Weights of a small GPT-style language model, trained from scratch on English Wikipedia.
Size: 17 layers, width 64, 2 heads of 32, MLP 256 GELU, vocabulary 2048, 1.11M parameters.
Each number is 50 + 15 x the weight over the matrix's rms, rounded and kept within 0 to 99. Layers, rows and columns count from 0.

# layer 5 MLP up, 256x64, rms 0.633, rows 179-233, columns 0-63
49 52 60 50 67 25 48 44 89 37 36 54 23 60 65 49 40 52 49 52 32 75 58 33 56 42 52 44 81 31 43 74 63 56 23 68 67 72 36 47 46 57 52 28 54 38 13 57 79 68 38 25 29 42 58 28 59 79 52 36 40 32 51 60
67 39 57 41 50 36 45 24 52 56 42 49 28 55 21 22 23 56 59 88 48 43 44 72 60 69 51 42 45 26 54 42 44 44 50 44 67 26 39 34 68 35 38 62 57 49 51 83 34 55 60 56 78 60 48 47 43 54 15 41 50 59 43 43
78 34 31 45 57 43 29 42 43 45 36 39 57 44 68 51 54 64 35 31 52 40 24 60 35 60 53 35 57 30 48 33 54 58 41 19 42 38 33 64 51 60 44 48 52 52 46 49 43 51 47 46 40 38 35 52 26 65 58 54 70 67 44 39
32 35 62 59 41 19 69 33 50 45 70 49 17 24 63 24 52 56 78 44 49 30 56 40 63 35 30 64 21 43 69 47 21 46 34 48 64 40 65 47 46 53 55 53 68 59 66 47 56 64 60 23 69 58 13 65 55 55 54 65 38 41 42 44
57 68 61 37 70 46 55 25 50 63 43 51 44 44 74 72 51 60 47 58 60 59 41 68 50 26 45 69 54 26 58 45 77 64 30 66 52 69 54 20 43 86 48 40 22 45 32 60 54 46 38 28 29 12 52 47 70 50 71 57 48 39 54 47
59 17 58 49 75 77 45 79 46 54 55 33 46 49 44 49 52 54 42 78 52 48 43 74 77 56 22 54 52 45 47 29 41 28 47 58 61 72 39 35 35 59 50 78 38 48 64 36 96 27 67 75 41 81 33 70 54 72 44 24 50 65 52 37
15 35 64 55 38 69 19 49 37 54 51 39 73 79 64 50 55 49 33 54 50 33 44 38 58 44 70 67 31 51 67 21 18 60 49 42 34 22 73 60 51 56 57 49 40 44 55 39 57 51 55 42 59 43 30 72 37 68 45 51 38 55 53 64
25 39 48 51 35 47 49 54 67 41 55 33 49 60 63 22 31 28 51 47 66 56 52 51 40 67 57 28 47 69 18 35 34 29 55 34 67 44 39 68 80 63 25 56 62 48 40 46 56 62 68 50 44 41 41 58 35 66 19 37 36 61 56 55
60 46 51 38 65 40 49 52 50 60 48 58 28 40 70 48 66 41 23 55 64 51 23 41 58 67 63 42 53 24 52 23 50 51 61 27 53 49 32 60 66 56 71 46 57 62 61 36 43 27 31 34 69 64 67 29 68 62 70 31 50 89 36 38
23 80 50 76 46 73 50 59 43 38 50 82 45 64 40 64 55 49 68 64 54 59 70 56 49 70 67 44 69 39 21 47 18 43 68 25 40 76 64 46 48 36 34 63 48 41 36 54 57 61 55 30 26 52 44 58 36 77 45 34 65 70 46 45
66 61 44 39 29 46 61 28 43 66 34 42 77 47 60 47 28 34 55 66 43 46 53 32 61 61 49 38 34 60 47 66 44 29 41 43 60 80 45 45 63 53 41 13 38 52 32 50 52 28 65 58 38 55 13 61 54 63 40 54 41 60 62 33
45 29 66 65 52 33 41 63 64 58 37 44 32 37 80 41 69 55 30 40 47 52 46 37 20 62 40 48 32 47 53 45 59 38 35 34 43 58 53 66 59 46 76 94 57 30 60 77 61 40 42 38 34 43 62 47 61 36 46 37 52 43 48 52
59 59 59 46 31 58 72 71 73 51 50 37 33 48 67 41 31 72 43 42 56 45 54 52 66 27 44 13 48 09 34 54 27 56 50 31 35 60 39 49 50 86 43 32 69 34 48 63 41 58 66 24 68 72 35 51 77 49 44 49 66 80 56 38
74 59 56 46 48 50 75 52 25 44 55 42 34 45 55 61 52 39 50 33 44 69 35 54 26 31 64 55 46 50 54 28 62 50 64 55 53 60 80 54 48 68 46 51 33 57 41 63 36 79 67 56 49 72 54 89 56 54 63 32 55 31 45 40
54 57 54 33 29 56 29 46 41 65 43 39 46 75 40 30 47 35 38 68 53 64 32 41 50 33 30 48 47 40 71 36 46 41 33 35 71 43 52 37 29 55 33 47 46 74 52 43 44 52 54 75 56 52 46 92 55 46 49 38 55 11 81 34
33 49 43 62 74 44 57 78 44 47 69 70 50 48 31 64 60 32 58 45 27 46 50 70 30 75 51 66 72 63 44 55 40 30 58 31 52 42 58 52 36 42 63 99 37 44 23 41 49 60 79 47 53 40 73 45 33 57 33 67 33 47 45 61
70 29 62 40 76 61 82 51 56 65 71 78 61 37 88 61 67 53 58 34 39 37 45 37 41 41 31 39 57 50 49 36 33 43 56 46 65 33 59 39 44 75 61 29 65 51 47 47 81 34 51 57 28 31 75 18 79 53 57 44 53 43 48 56
43 57 72 45 37 41 38 42 63 77 41 52 46 61 69 65 57 70 68 46 53 50 53 55 34 28 77 61 19 42 28 66 39 29 51 53 64 47 28 69 48 53 49 58 50 60 68 63 59 31 45 32 36 29 58 17 70 36 49 61 55 32 70 24
44 66 57 50 77 47 55 45 50 48 19 52 44 35 62 54 61 74 35 43 60 43 19 67 49 59 29 46 55 52 58 79 32 23 51 31 27 56 58 54 79 64 52 43 52 54 33 73 37 35 59 47 15 56 40 37 43 57 41 41 48 54 58 65
59 34 26 13 22 61 51 51 39 30 56 45 59 51 20 50 53 60 61 65 38 63 36 37 80 35 11 31 67 50 58 64 37 27 18 47 55 60 40 31 46 38 25 41 58 23 74 72 58 65 73 37 70 39 54 55 62 48 57 61 42 57 58 46
58 38 51 68 43 66 37 34 70 58 54 56 54 63 16 36 36 36 58 41 69 74 44 40 65 68 37 54 21 61 41 35 59 25 44 26 29 49 43 75 65 30 50 27 30 21 54 98 60 50 45 53 67 85 42 52 20 42 40 40 55 60 29 41
39 37 60 58 41 31 34 65 32 79 79 42 61 55 51 39 48 31 53 41 51 46 53 28 29 59 27 65 48 34 60 27 57 51 47 64 57 68 45 51 32 63 40 48 34 51 36 35 47 31 40 68 05 47 31 67 49 52 51 38 64 17 45 42
86 46 20 46 59 32 36 08 46 34 37 33 34 45 53 64 54 82 76 62 64 67 65 19 65 31 81 46 38 55 55 65 49 65 34 23 60 35 50 31 49 67 43 78 48 65 54 69 54 65 48 19 80 53 55 39 56 55 28 57 58 37 46 46
58 75 48 62 45 62 74 28 52 59 52 50 44 68 32 49 19 54 55 39 55 46 52 43 76 45 67 74 57 63 58 42 57 37 53 52 54 59 49 57 80 77 37 60 57 48 58 49 63 14 30 24 55 44 47 32 41 80 61 53 51 44 44 39
47 29 46 64 63 64 55 47 35 47 44 52 65 41 35 76 67 53 61 38 48 62 44 68 31 54 29 63 39 34 54 65 65 49 51 14 62 44 53 45 45 59 44 67 63 63 73 69 34 45 21 27 32 40 67 40 46 58 75 37 54 48 23 48
57 48 65 47 40 31 48 25 34 60 38 70 71 58 68 27 49 57 56 31 22 70 75 45 44 33 50 46 77 54 24 51 53 57 63 55 45 10 48 57 49 49 43 40 62 57 55 69 69 59 54 38 57 44 52 39 52 75 49 55 44 38 47 47
39 20 41 53 66 51 70 33 60 64 38 45 54 58 71 58 43 41 50 44 36 57 47 32 71 43 61 34 34 41 62 56 42 52 62 48 46 31 35 47 74 52 55 52 53 41 29 61 59 44 47 45 22 35 49 79 50 72 31 46 38 39 78 53
71 68 60 69 38 54 55 70 45 86 60 40 61 50 44 71 36 47 47 41 52 58 63 83 38 09 46 38 52 27 48 61 13 52 33 44 52 64 60 69 26 31 70 56 64 53 63 60 59 43 40 37 37 81 30 48 56 39 46 73 60 48 40 56
38 64 56 57 26 27 57 41 33 52 27 42 27 29 53 49 49 49 69 43 22 60 60 48 58 37 61 78 75 36 65 79 50 66 51 31 40 64 54 58 63 54 56 56 59 26 40 50 48 62 59 72 24 38 41 33 42 70 74 59 55 22 49 56
69 53 44 49 56 54 42 14 60 28 59 73 51 35 72 56 52 57 16 42 52 34 19 42 65 35 36 27 54 59 78 59 22 31 08 45 95 53 28 58 49 56 46 67 67 67 44 39 42 19 74 30 59 40 35 40 57 32 35 96 61 72 48 66
29 27 54 39 36 45 53 55 56 82 56 19 49 69 42 53 57 49 45 60 48 55 38 64 86 57 25 43 53 26 55 42 44 71 47 44 65 41 55 54 51 56 71 51 17 39 60 53 70 46 49 42 75 37 75 52 59 58 69 51 42 64 48 66
41 37 44 55 40 21 42 69 31 31 57 35 63 87 57 38 45 50 47 59 44 37 59 50 30 24 57 64 27 49 58 40 74 63 36 39 83 51 26 63 57 63 27 55 52 39 33 59 72 44 52 33 43 55 40 25 19 70 42 36 60 45 67 45
68 61 39 54 46 49 56 62 48 63 42 45 33 53 66 53 60 85 43 59 56 66 27 68 53 50 54 65 80 47 61 41 40 73 24 38 46 36 47 46 34 51 46 49 49 49 68 49 78 52 74 51 42 02 64 81 51 57 54 57 44 37 57 28
47 48 48 41 39 82 50 47 48 61 60 78 75 82 72 56 69 55 61 67 44 57 53 45 28 35 62 56 42 49 57 48 53 22 10 60 80 43 36 31 51 62 43 54 33 35 67 50 51 55 63 58 83 63 41 39 58 64 65 51 43 31 21 35
58 60 58 57 60 34 44 39 48 58 28 30 40 48 50 43 44 50 49 33 42 41 43 86 68 71 16 63 48 53 56 62 57 19 48 43 26 31 59 57 44 55 74 35 50 47 59 53 73 38 33 41 30 69 76 38 55 51 48 72 38 59 55 40
57 24 35 64 45 60 45 58 65 39 46 68 29 39 55 54 56 10 32 59 72 41 49 68 58 79 49 52 22 58 87 69 21 21 21 47 56 89 49 78 32 34 43 68 46 25 50 68 36 22 65 22 64 50 44 53 70 46 41 46 64 63 75 70
38 25 38 30 42 61 45 82 44 50 51 49 52 46 35 34 53 44 46 62 46 75 49 70 61 43 46 61 67 48 47 68 40 50 52 23 42 49 38 68 34 54 54 65 44 32 56 65 54 37 38 67 55 38 83 54 77 61 43 40 61 30 60 64
52 44 40 46 45 57 69 54 66 40 32 59 32 69 52 13 54 47 52 55 35 33 35 67 54 48 47 43 82 41 37 52 44 57 33 59 53 45 22 62 58 56 62 37 54 39 24 24 77 46 53 52 62 64 48 69 53 52 56 55 33 24 58 42
53 53 31 63 39 24 30 46 21 20 74 35 27 42 52 33 58 40 59 66 57 55 18 50 39 68 45 44 77 66 32 54 82 48 40 25 50 24 27 56 68 39 38 34 51 60 30 42 52 33 49 39 45 56 68 45 30 85 59 67 30 50 56 35
58 36 53 33 58 24 26 56 59 53 44 49 26 39 50 76 51 58 52 49 64 41 33 70 45 29 65 88 38 60 83 47 47 39 37 21 43 75 47 51 51 50 54 55 71 33 34 58 63 24 46 59 51 26 37 50 52 61 65 34 38 56 35 60
41 35 54 22 40 55 42 57 52 55 58 42 44 76 47 62 66 20 46 57 59 49 55 31 43 61 20 28 54 52 41 80 47 54 50 58 60 54 35 63 73 28 46 66 80 46 32 65 58 71 52 44 44 81 53 25 53 50 38 31 68 78 49 59
58 44 61 43 49 59 61 61 62 64 63 47 41 41 55 66 76 41 69 63 61 22 63 33 19 57 28 50 51 45 53 59 57 44 50 48 27 67 66 63 69 67 61 35 92 66 46 53 73 39 44 41 25 28 54 19 48 36 63 56 48 56 51 52
49 45 71 42 65 44 57 44 53 56 59 61 50 66 43 74 56 66 28 73 20 39 67 22 37 72 37 61 28 48 65 51 67 50 56 54 68 39 37 40 43 42 48 40 51 63 50 55 64 46 36 24 54 17 60 67 16 71 49 58 62 45 43 32
47 42 54 81 46 54 71 46 49 34 32 45 40 52 45 70 59 31 58 76 73 54 70 55 64 30 50 42 62 41 64 53 55 64 49 28 68 83 53 40 50 46 38 45 73 51 42 72 45 48 60 31 58 21 48 45 48 76 46 45 59 40 54 48
38 62 42 52 52 36 33 66 43 53 45 29 56 48 30 54 47 63 21 41 33 50 62 45 25 71 47 61 55 42 52 59 62 51 39 30 41 34 68 59 28 54 42 71 61 75 38 50 57 48 72 71 56 44 29 52 35 49 66 51 67 43 66 32
75 14 36 53 37 47 29 63 72 45 58 43 00 48 35 42 70 66 28 53 33 48 32 56 49 45 70 66 22 54 61 63 41 38 30 59 51 67 57 50 56 64 70 72 35 43 42 50 31 58 38 24 35 75 79 46 61 45 34 76 65 51 59 39
32 59 45 38 94 46 44 31 25 35 59 43 65 27 23 44 64 29 52 36 51 65 19 64 83 47 11 31 59 27 54 36 45 42 79 51 37 49 45 47 48 54 59 49 20 55 26 59 18 36 69 65 35 49 35 62 36 37 54 56 39 61 34 46
19 50 44 47 16 59 51 55 43 39 46 30 46 41 74 32 69 34 43 49 40 43 46 47 71 46 73 91 50 61 42 49 41 75 57 50 51 77 42 62 55 70 21 37 51 28 58 60 58 37 57 61 53 47 43 56 56 83 67 39 44 44 56 18
36 59 53 73 48 42 56 50 73 54 42 57 21 42 60 29 29 46 32 41 33 42 48 56 44 54 55 85 88 54 52 37 50 81 43 32 52 46 81 71 33 65 56 54 45 41 22 39 47 42 33 37 45 43 57 65 54 66 47 66 51 57 68 43
33 36 69 67 67 65 36 62 41 47 81 76 64 84 53 58 63 27 46 23 59 33 41 27 43 65 23 56 41 49 73 44 57 50 49 72 48 53 65 65 28 70 63 26 33 41 30 55 57 54 43 79 64 52 62 51 42 55 38 50 51 37 42 70
77 45 72 63 45 52 73 30 77 43 29 54 43 65 38 44 76 55 61 65 63 62 44 91 40 45 29 65 46 41 54 82 65 51 49 29 76 41 69 58 51 53 49 70 69 60 39 65 42 78 50 29 40 53 63 35 53 33 57 57 76 31 49 51
32 74 57 23 67 48 42 61 68 27 49 62 40 43 25 37 49 44 57 68 35 49 53 42 48 74 30 56 53 57 42 39 34 61 46 38 40 34 43 78 56 75 69 45 62 58 46 24 64 55 25 62 49 48 46 27 50 52 68 58 57 79 49 39
55 38 50 58 38 43 11 36 66 49 54 55 43 62 39 47 49 43 43 42 38 76 46 31 54 51 49 51 38 28 38 61 87 57 49 38 50 21 42 44 42 63 43 39 38 34 47 64 78 39 56 59 59 44 52 43 60 56 59 44 39 44 45 51
55 59 82 39 60 36 73 36 55 52 52 36 64 43 51 49 45 44 37 56 70 29 62 37 36 55 14 12 54 23 68 66 45 73 62 79 57 41 45 44 66 43 27 28 61 61 08 28 60 78 56 48 29 54 41 59 40 57 25 23 60 54 24 46
39 41 60 52 51 66 34 62 52 54 12 54 41 12 39 32 50 35 48 43 33 46 50 74 42 21 61 47 57 44 35 49 36 86 54 60 38 51 57 57 36 66 38 78 57 39 64 38 32 66 42 44 45 71 43 55 69 66 36 73 55 51 54 61
# layer 5 MLP down (transposed), 256x64, rms 0.634, rows 179-232, columns 0-63
49 57 97 67 62 61 61 43 18 70 66 70 42 49 48 38 54 65 28 63 55 51 21 62 48 82 55 47 56 56 54 76 44 29 60 71 48 49 67 44 33 43 23 50 48 68 90 64 38 90 25 43 56 66 50 43 33 58 54 35 39 47 52 36
37 51 52 76 29 42 53 62 66 45 52 71 62 53 72 62 56 47 45 36 60 55 62 53 38 48 61 29 46 52 45 76 66 68 31 52 32 64 69 60 46 66 47 39 50 47 38 26 39 40 47 61 22 40 31 46 76 47 69 38 53 52 51 66
41 79 48 62 43 47 42 64 70 52 99 38 74 49 43 52 33 79 53 33 63 57 81 48 48 32 63 42 97 33 57 40 37 57 37 53 73 60 13 74 55 55 38 72 47 30 43 59 35 51 46 28 42 54 61 33 54 67 52 77 29 62 74 52
31 68 51 51 46 47 48 58 62 49 49 62 66 61 52 62 25 41 56 43 39 42 47 43 59 54 70 43 40 72 53 28 78 59 72 48 56 49 30 24 49 35 58 49 25 53 51 49 33 43 22 55 35 59 59 57 65 29 47 36 65 46 72 51
46 62 50 66 62 48 41 68 52 46 51 54 52 69 55 66 29 47 41 49 48 46 53 52 59 40 38 35 34 65 42 66 43 45 28 59 34 32 38 31 66 30 47 62 57 54 21 47 24 41 55 43 53 50 52 34 74 28 45 46 42 55 39 21
36 52 49 48 65 43 48 89 33 47 16 57 43 46 63 49 61 63 60 13 27 37 46 33 45 49 56 49 55 62 21 19 64 73 29 43 19 73 63 80 68 59 58 35 39 32 47 38 62 34 34 32 30 74 65 77 59 49 47 37 33 83 21 61
36 73 51 56 69 64 35 37 53 66 55 61 44 23 48 50 11 69 65 48 52 33 57 68 45 20 47 56 22 58 46 48 40 91 54 55 47 45 37 72 45 65 76 65 60 49 69 43 41 56 46 56 57 80 42 19 52 47 57 27 54 43 25 24
60 62 60 38 58 64 75 64 61 51 45 22 60 40 58 63 37 72 66 39 58 30 52 40 31 30 37 60 50 45 22 59 51 59 46 30 45 51 44 22 33 56 51 45 41 76 48 69 38 59 30 58 44 80 39 45 58 18 63 38 32 18 51 38
50 44 51 54 37 49 42 34 62 46 67 42 43 32 70 52 41 60 67 53 17 47 81 70 45 46 42 38 39 78 50 58 79 51 53 41 58 38 44 24 57 34 44 61 22 47 21 70 63 49 62 46 40 39 32 62 53 24 42 67 49 44 63 80
68 15 52 55 68 52 42 55 67 51 53 59 34 72 55 38 47 52 39 68 71 55 25 32 54 56 47 35 49 62 64 33 55 28 59 63 54 34 59 15 54 38 86 32 59 59 48 61 62 47 57 51 53 35 42 47 71 22 37 64 47 46 46 55
24 52 34 29 37 29 58 80 69 37 46 63 45 09 32 67 73 68 74 54 36 53 47 63 34 77 53 49 46 47 46 60 51 41 53 21 50 35 55 39 33 35 40 53 66 42 21 67 31 52 59 78 43 45 72 58 40 57 47 45 39 81 57 25
61 63 53 33 53 49 43 52 50 52 30 67 55 84 27 65 34 62 37 55 52 37 64 52 48 52 34 54 61 54 39 52 65 38 65 58 60 47 71 53 48 46 49 30 42 66 45 67 68 47 57 61 47 72 40 64 55 72 43 70 50 62 50 58
50 48 54 47 41 29 39 47 51 35 49 58 53 76 60 60 48 60 60 61 30 30 44 56 15 73 61 25 58 51 46 80 65 15 52 46 33 50 48 44 68 17 43 44 51 70 37 64 54 37 50 71 61 24 34 52 28 43 33 77 39 27 74 44
54 53 42 78 48 44 71 35 64 57 31 49 76 33 43 31 48 74 90 40 33 72 60 49 44 49 43 60 34 33 31 67 33 64 48 53 30 54 38 39 47 56 52 48 63 34 56 37 19 56 67 62 77 49 39 66 53 46 42 32 62 51 54 55
46 30 48 35 61 74 52 48 46 56 74 69 64 23 51 40 53 58 51 63 50 72 59 32 44 65 51 56 44 57 74 22 49 65 58 51 62 74 63 50 25 70 48 51 35 56 68 34 60 65 38 63 68 36 34 33 36 55 65 40 67 66 53 46
27 30 26 58 62 41 13 62 36 52 19 52 44 53 43 42 41 66 47 49 67 44 28 49 66 31 63 51 50 33 63 44 64 47 46 43 32 53 45 39 55 55 54 27 50 65 54 46 59 39 39 36 52 76 43 76 76 73 63 62 68 64 53 39
48 75 25 64 52 55 47 30 52 56 47 46 59 42 51 49 44 44 56 49 49 51 68 54 71 46 62 59 48 78 54 72 71 56 30 90 56 48 38 45 27 39 51 75 39 34 61 45 56 39 48 54 62 39 52 62 46 60 54 66 39 55 66 58
47 58 25 74 69 40 57 83 53 45 40 50 63 54 48 54 26 45 51 45 52 40 50 47 46 56 20 45 40 62 76 59 69 68 51 47 54 35 65 45 51 53 57 62 52 54 62 48 45 59 76 74 60 52 37 77 61 51 40 51 62 46 48 41
53 39 65 54 53 48 51 40 60 15 22 12 38 22 35 36 45 66 58 38 70 49 34 41 66 23 47 73 54 39 32 91 59 43 76 42 51 23 40 65 65 85 49 35 70 46 65 50 24 41 52 59 39 55 51 59 50 55 53 41 51 60 64 57
39 67 33 42 66 40 49 32 46 48 61 59 48 63 58 44 24 39 51 39 63 38 37 49 34 63 82 36 39 36 55 70 65 63 50 45 40 31 34 85 42 49 44 55 39 41 52 57 67 46 46 31 75 49 47 65 74 51 69 51 62 18 61 56
57 46 82 55 36 64 45 62 61 40 61 62 95 46 45 38 59 52 48 34 68 53 43 50 82 75 43 55 45 70 65 34 42 75 26 59 44 19 77 80 52 45 38 65 44 82 34 58 47 52 72 67 40 04 32 29 45 57 21 58 62 31 43 69
46 65 38 41 41 52 55 36 49 43 36 59 49 39 42 56 57 60 53 62 64 32 58 53 51 68 60 53 51 56 67 61 52 60 59 38 35 30 46 58 49 36 38 60 28 51 61 64 58 45 48 62 65 42 33 39 48 52 33 64 59 37 62 54
51 48 85 58 50 53 52 73 49 62 55 54 50 56 50 29 32 46 50 38 53 39 53 50 40 49 39 52 43 46 29 48 42 48 50 44 52 46 39 64 42 62 51 29 41 31 53 35 41 34 52 64 41 45 55 75 52 69 70 29 39 59 57 57
49 46 48 64 61 42 45 46 74 50 44 55 55 49 58 54 50 46 52 69 41 57 41 45 34 22 63 44 53 70 41 67 51 62 46 36 52 67 69 45 51 51 57 40 84 57 45 33 37 51 49 78 64 34 52 40 56 53 64 35 47 73 15 57
46 50 47 56 27 62 34 58 62 68 46 33 41 52 32 37 49 42 20 68 43 27 52 43 48 40 43 43 59 43 63 79 61 84 70 70 49 43 39 37 67 44 52 25 39 57 49 41 60 47 59 49 37 89 57 40 56 54 39 94 46 54 48 45
47 50 61 30 37 51 35 40 46 28 48 50 65 88 60 25 77 70 67 60 63 57 33 34 54 47 57 67 68 57 28 52 32 31 68 50 55 56 41 82 78 41 29 46 60 39 49 39 61 64 75 32 49 43 47 73 62 52 51 42 39 21 51 41
44 48 44 42 42 31 40 70 54 43 45 39 51 49 58 64 48 40 45 30 45 50 70 55 53 54 28 47 75 39 51 23 36 56 69 49 55 37 30 57 38 86 61 59 23 47 56 41 82 55 38 55 69 33 53 59 75 70 46 55 67 57 58 32
54 69 43 60 74 50 70 67 77 53 34 41 50 32 49 70 27 34 67 57 63 62 48 34 54 58 65 37 57 66 42 57 66 48 45 38 65 49 66 29 47 62 72 46 47 46 57 27 93 24 63 47 82 61 18 11 24 59 29 48 13 52 49 88
47 43 11 55 66 78 73 69 24 48 32 59 42 78 56 33 38 48 44 28 26 18 63 44 45 51 65 24 68 51 74 46 54 17 64 40 29 67 50 44 47 76 70 61 47 42 58 68 64 42 46 68 69 38 45 60 55 64 58 42 66 73 82 64
59 28 50 80 44 69 51 38 76 40 49 46 36 53 23 59 55 52 29 59 87 36 49 74 70 34 43 59 54 61 42 66 11 72 40 71 64 38 65 55 61 53 01 85 72 68 45 38 24 52 67 71 63 39 81 20 52 27 55 61 21 50 38 45
53 56 27 56 43 36 65 51 50 21 49 10 45 56 35 60 57 58 39 41 39 46 40 42 48 43 15 42 48 43 27 64 29 27 26 56 72 60 56 85 49 33 64 58 59 27 41 69 71 87 94 57 86 66 62 31 35 78 59 71 40 59 20 64
40 55 69 32 46 43 47 34 46 30 72 33 69 66 66 50 67 61 67 47 29 59 45 66 58 33 33 66 47 45 42 49 48 62 55 41 39 37 27 43 45 42 60 48 53 44 51 58 28 59 86 20 66 40 59 34 58 43 42 73 53 62 47 58
38 52 91 73 36 44 48 40 58 43 73 44 58 17 42 68 50 58 65 52 68 47 57 62 41 52 52 48 33 28 55 67 48 84 54 53 52 50 44 51 48 57 48 44 42 60 62 54 37 68 59 67 62 48 40 45 25 13 43 49 34 79 35 55
33 58 25 43 37 40 86 40 56 40 72 24 52 74 46 18 46 32 70 52 43 43 43 91 52 63 26 49 73 42 38 48 48 67 50 28 61 53 58 46 33 61 35 64 33 47 20 51 63 31 41 30 66 52 47 35 37 44 27 65 72 25 28 65
23 25 56 61 48 77 43 47 55 48 32 35 30 64 56 52 61 44 30 59 40 57 41 34 57 36 75 58 42 43 42 74 54 68 48 70 50 51 30 25 58 52 53 52 39 40 69 60 44 61 48 65 55 38 47 26 64 66 65 06 34 72 57 48
40 41 55 46 47 56 38 41 68 77 41 47 48 32 84 49 39 51 33 50 42 52 42 30 53 49 73 74 71 27 70 65 48 28 61 61 31 48 66 45 31 18 40 49 42 43 71 37 15 44 44 56 39 19 39 33 57 82 42 44 54 72 43 32
83 60 31 47 33 46 67 54 79 51 50 52 44 57 59 60 64 50 29 64 46 52 51 19 66 42 70 57 55 59 41 08 48 33 53 30 36 51 55 51 37 57 56 27 35 59 47 27 43 44 44 49 50 37 39 22 68 56 41 20 67 49 34 39
59 79 51 53 26 52 59 38 39 44 52 48 72 29 48 57 45 60 40 46 73 58 62 49 44 45 38 35 22 57 35 64 50 71 43 58 46 37 55 67 55 55 40 60 30 52 49 34 34 39 34 30 49 42 08 59 54 47 59 50 32 57 53 66
47 62 66 46 54 72 75 33 83 51 41 61 63 48 58 43 70 18 59 46 51 52 70 43 61 37 53 66 20 49 52 66 29 57 48 72 43 66 44 53 43 69 18 24 53 38 68 39 50 42 38 62 33 48 29 59 45 46 40 30 68 43 48 52
75 22 29 49 56 20 83 41 30 44 51 45 52 20 51 73 68 42 69 59 44 40 29 64 36 11 42 65 35 59 57 55 54 76 46 55 52 63 57 21 64 60 51 45 73 58 75 47 60 37 29 42 52 75 33 59 50 72 37 44 40 71 52 54
61 66 35 68 78 55 58 27 46 46 53 53 42 20 36 43 50 62 57 51 32 54 57 59 55 29 44 51 45 72 49 33 64 63 55 63 42 49 54 32 42 55 56 16 38 65 58 41 38 61 76 30 38 70 44 54 48 44 53 41 63 34 88 49
57 38 60 69 42 57 55 81 57 30 44 39 44 57 39 47 33 79 46 42 62 48 50 65 61 64 52 50 48 47 60 39 39 75 25 47 45 81 54 36 30 76 49 55 63 25 56 40 55 58 59 52 58 74 42 62 75 33 70 29 45 39 36 46
56 39 50 57 68 34 51 80 54 48 30 69 58 43 40 46 51 41 57 42 72 34 50 65 63 41 32 29 62 61 52 68 77 67 71 59 50 53 44 47 46 38 52 47 44 54 83 52 24 26 72 42 40 88 62 27 65 26 35 43 41 32 31 65
37 56 55 27 40 64 41 30 73 58 60 54 48 58 51 52 31 58 65 44 45 36 41 81 58 65 56 81 26 79 46 78 59 61 46 55 47 53 52 46 53 63 46 54 62 80 55 28 45 43 28 36 64 57 23 33 42 55 34 54 62 35 32 53
41 45 44 66 50 48 40 48 73 59 65 51 58 44 60 33 62 24 57 60 72 55 70 51 67 53 33 38 57 34 43 28 56 57 53 52 55 40 39 50 34 62 60 43 55 25 53 49 11 41 56 55 60 36 48 54 52 32 54 39 59 47 49 60
31 72 63 64 52 38 56 47 44 42 66 49 95 43 40 61 24 35 63 43 57 78 40 53 21 80 33 37 59 50 82 49 58 80 61 47 45 45 54 50 32 54 65 50 62 40 41 53 46 66 75 32 63 66 21 55 75 32 40 39 33 62 46 56
62 39 53 42 26 43 46 58 66 57 39 47 35 57 61 42 46 70 45 46 41 43 60 32 16 52 74 68 47 62 36 43 37 43 38 35 48 38 40 48 41 61 50 41 59 36 55 41 69 41 38 41 53 51 56 39 52 43 40 35 54 39 58 40
04 51 39 37 32 78 53 55 50 66 41 68 49 44 75 40 71 39 51 45 53 56 55 46 59 53 63 56 51 67 89 02 42 34 69 55 58 58 71 66 63 29 36 48 43 50 45 34 36 54 22 41 58 60 44 28 72 71 46 40 58 51 66 63
40 56 41 58 46 43 61 78 53 64 49 50 18 42 71 26 26 48 55 31 60 56 52 68 25 63 73 11 73 41 56 31 80 56 40 33 78 24 65 57 46 63 61 34 80 02 28 55 45 30 55 69 73 57 59 75 60 48 48 49 57 39 32 55
61 52 67 59 51 65 60 73 36 49 44 34 29 39 57 62 43 71 43 69 62 66 59 88 61 54 45 37 38 67 39 65 81 60 56 32 34 42 37 64 41 36 48 59 80 50 62 54 59 35 68 41 21 64 41 65 68 49 64 37 34 55 71 67
49 74 39 34 57 49 16 48 38 65 56 43 55 54 64 51 54 78 28 55 28 76 49 39 68 58 66 45 58 58 56 49 52 49 67 52 31 35 79 44 36 50 61 42 15 48 48 52 80 54 44 62 60 36 62 52 41 86 47 32 58 76 53 61
51 86 38 57 62 56 59 51 36 76 70 63 54 60 24 70 10 39 51 55 29 32 34 54 55 53 58 30 48 93 64 46 80 49 55 57 45 39 11 68 45 53 44 50 57 46 50 45 42 50 37 36 67 39 14 40 53 59 48 38 51 68 74 58
44 54 47 47 46 35 56 63 60 43 32 37 52 48 38 63 46 21 59 47 73 56 51 50 69 35 60 44 53 33 42 64 49 74 74 60 34 36 54 40 42 45 43 61 64 50 50 38 18 63 49 53 48 52 60 56 49 84 53 45 55 53 61 20
46 61 31 55 44 34 28 54 52 56 37 46 47 60 55 60 78 61 69 64 49 64 25 52 49 45 57 59 51 43 62 31 42 24 48 44 52 47 60 46 31 38 71 52 53 40 81 62 52 42 51 68 77 51 58 56 63 39 69 73 63 30 62 74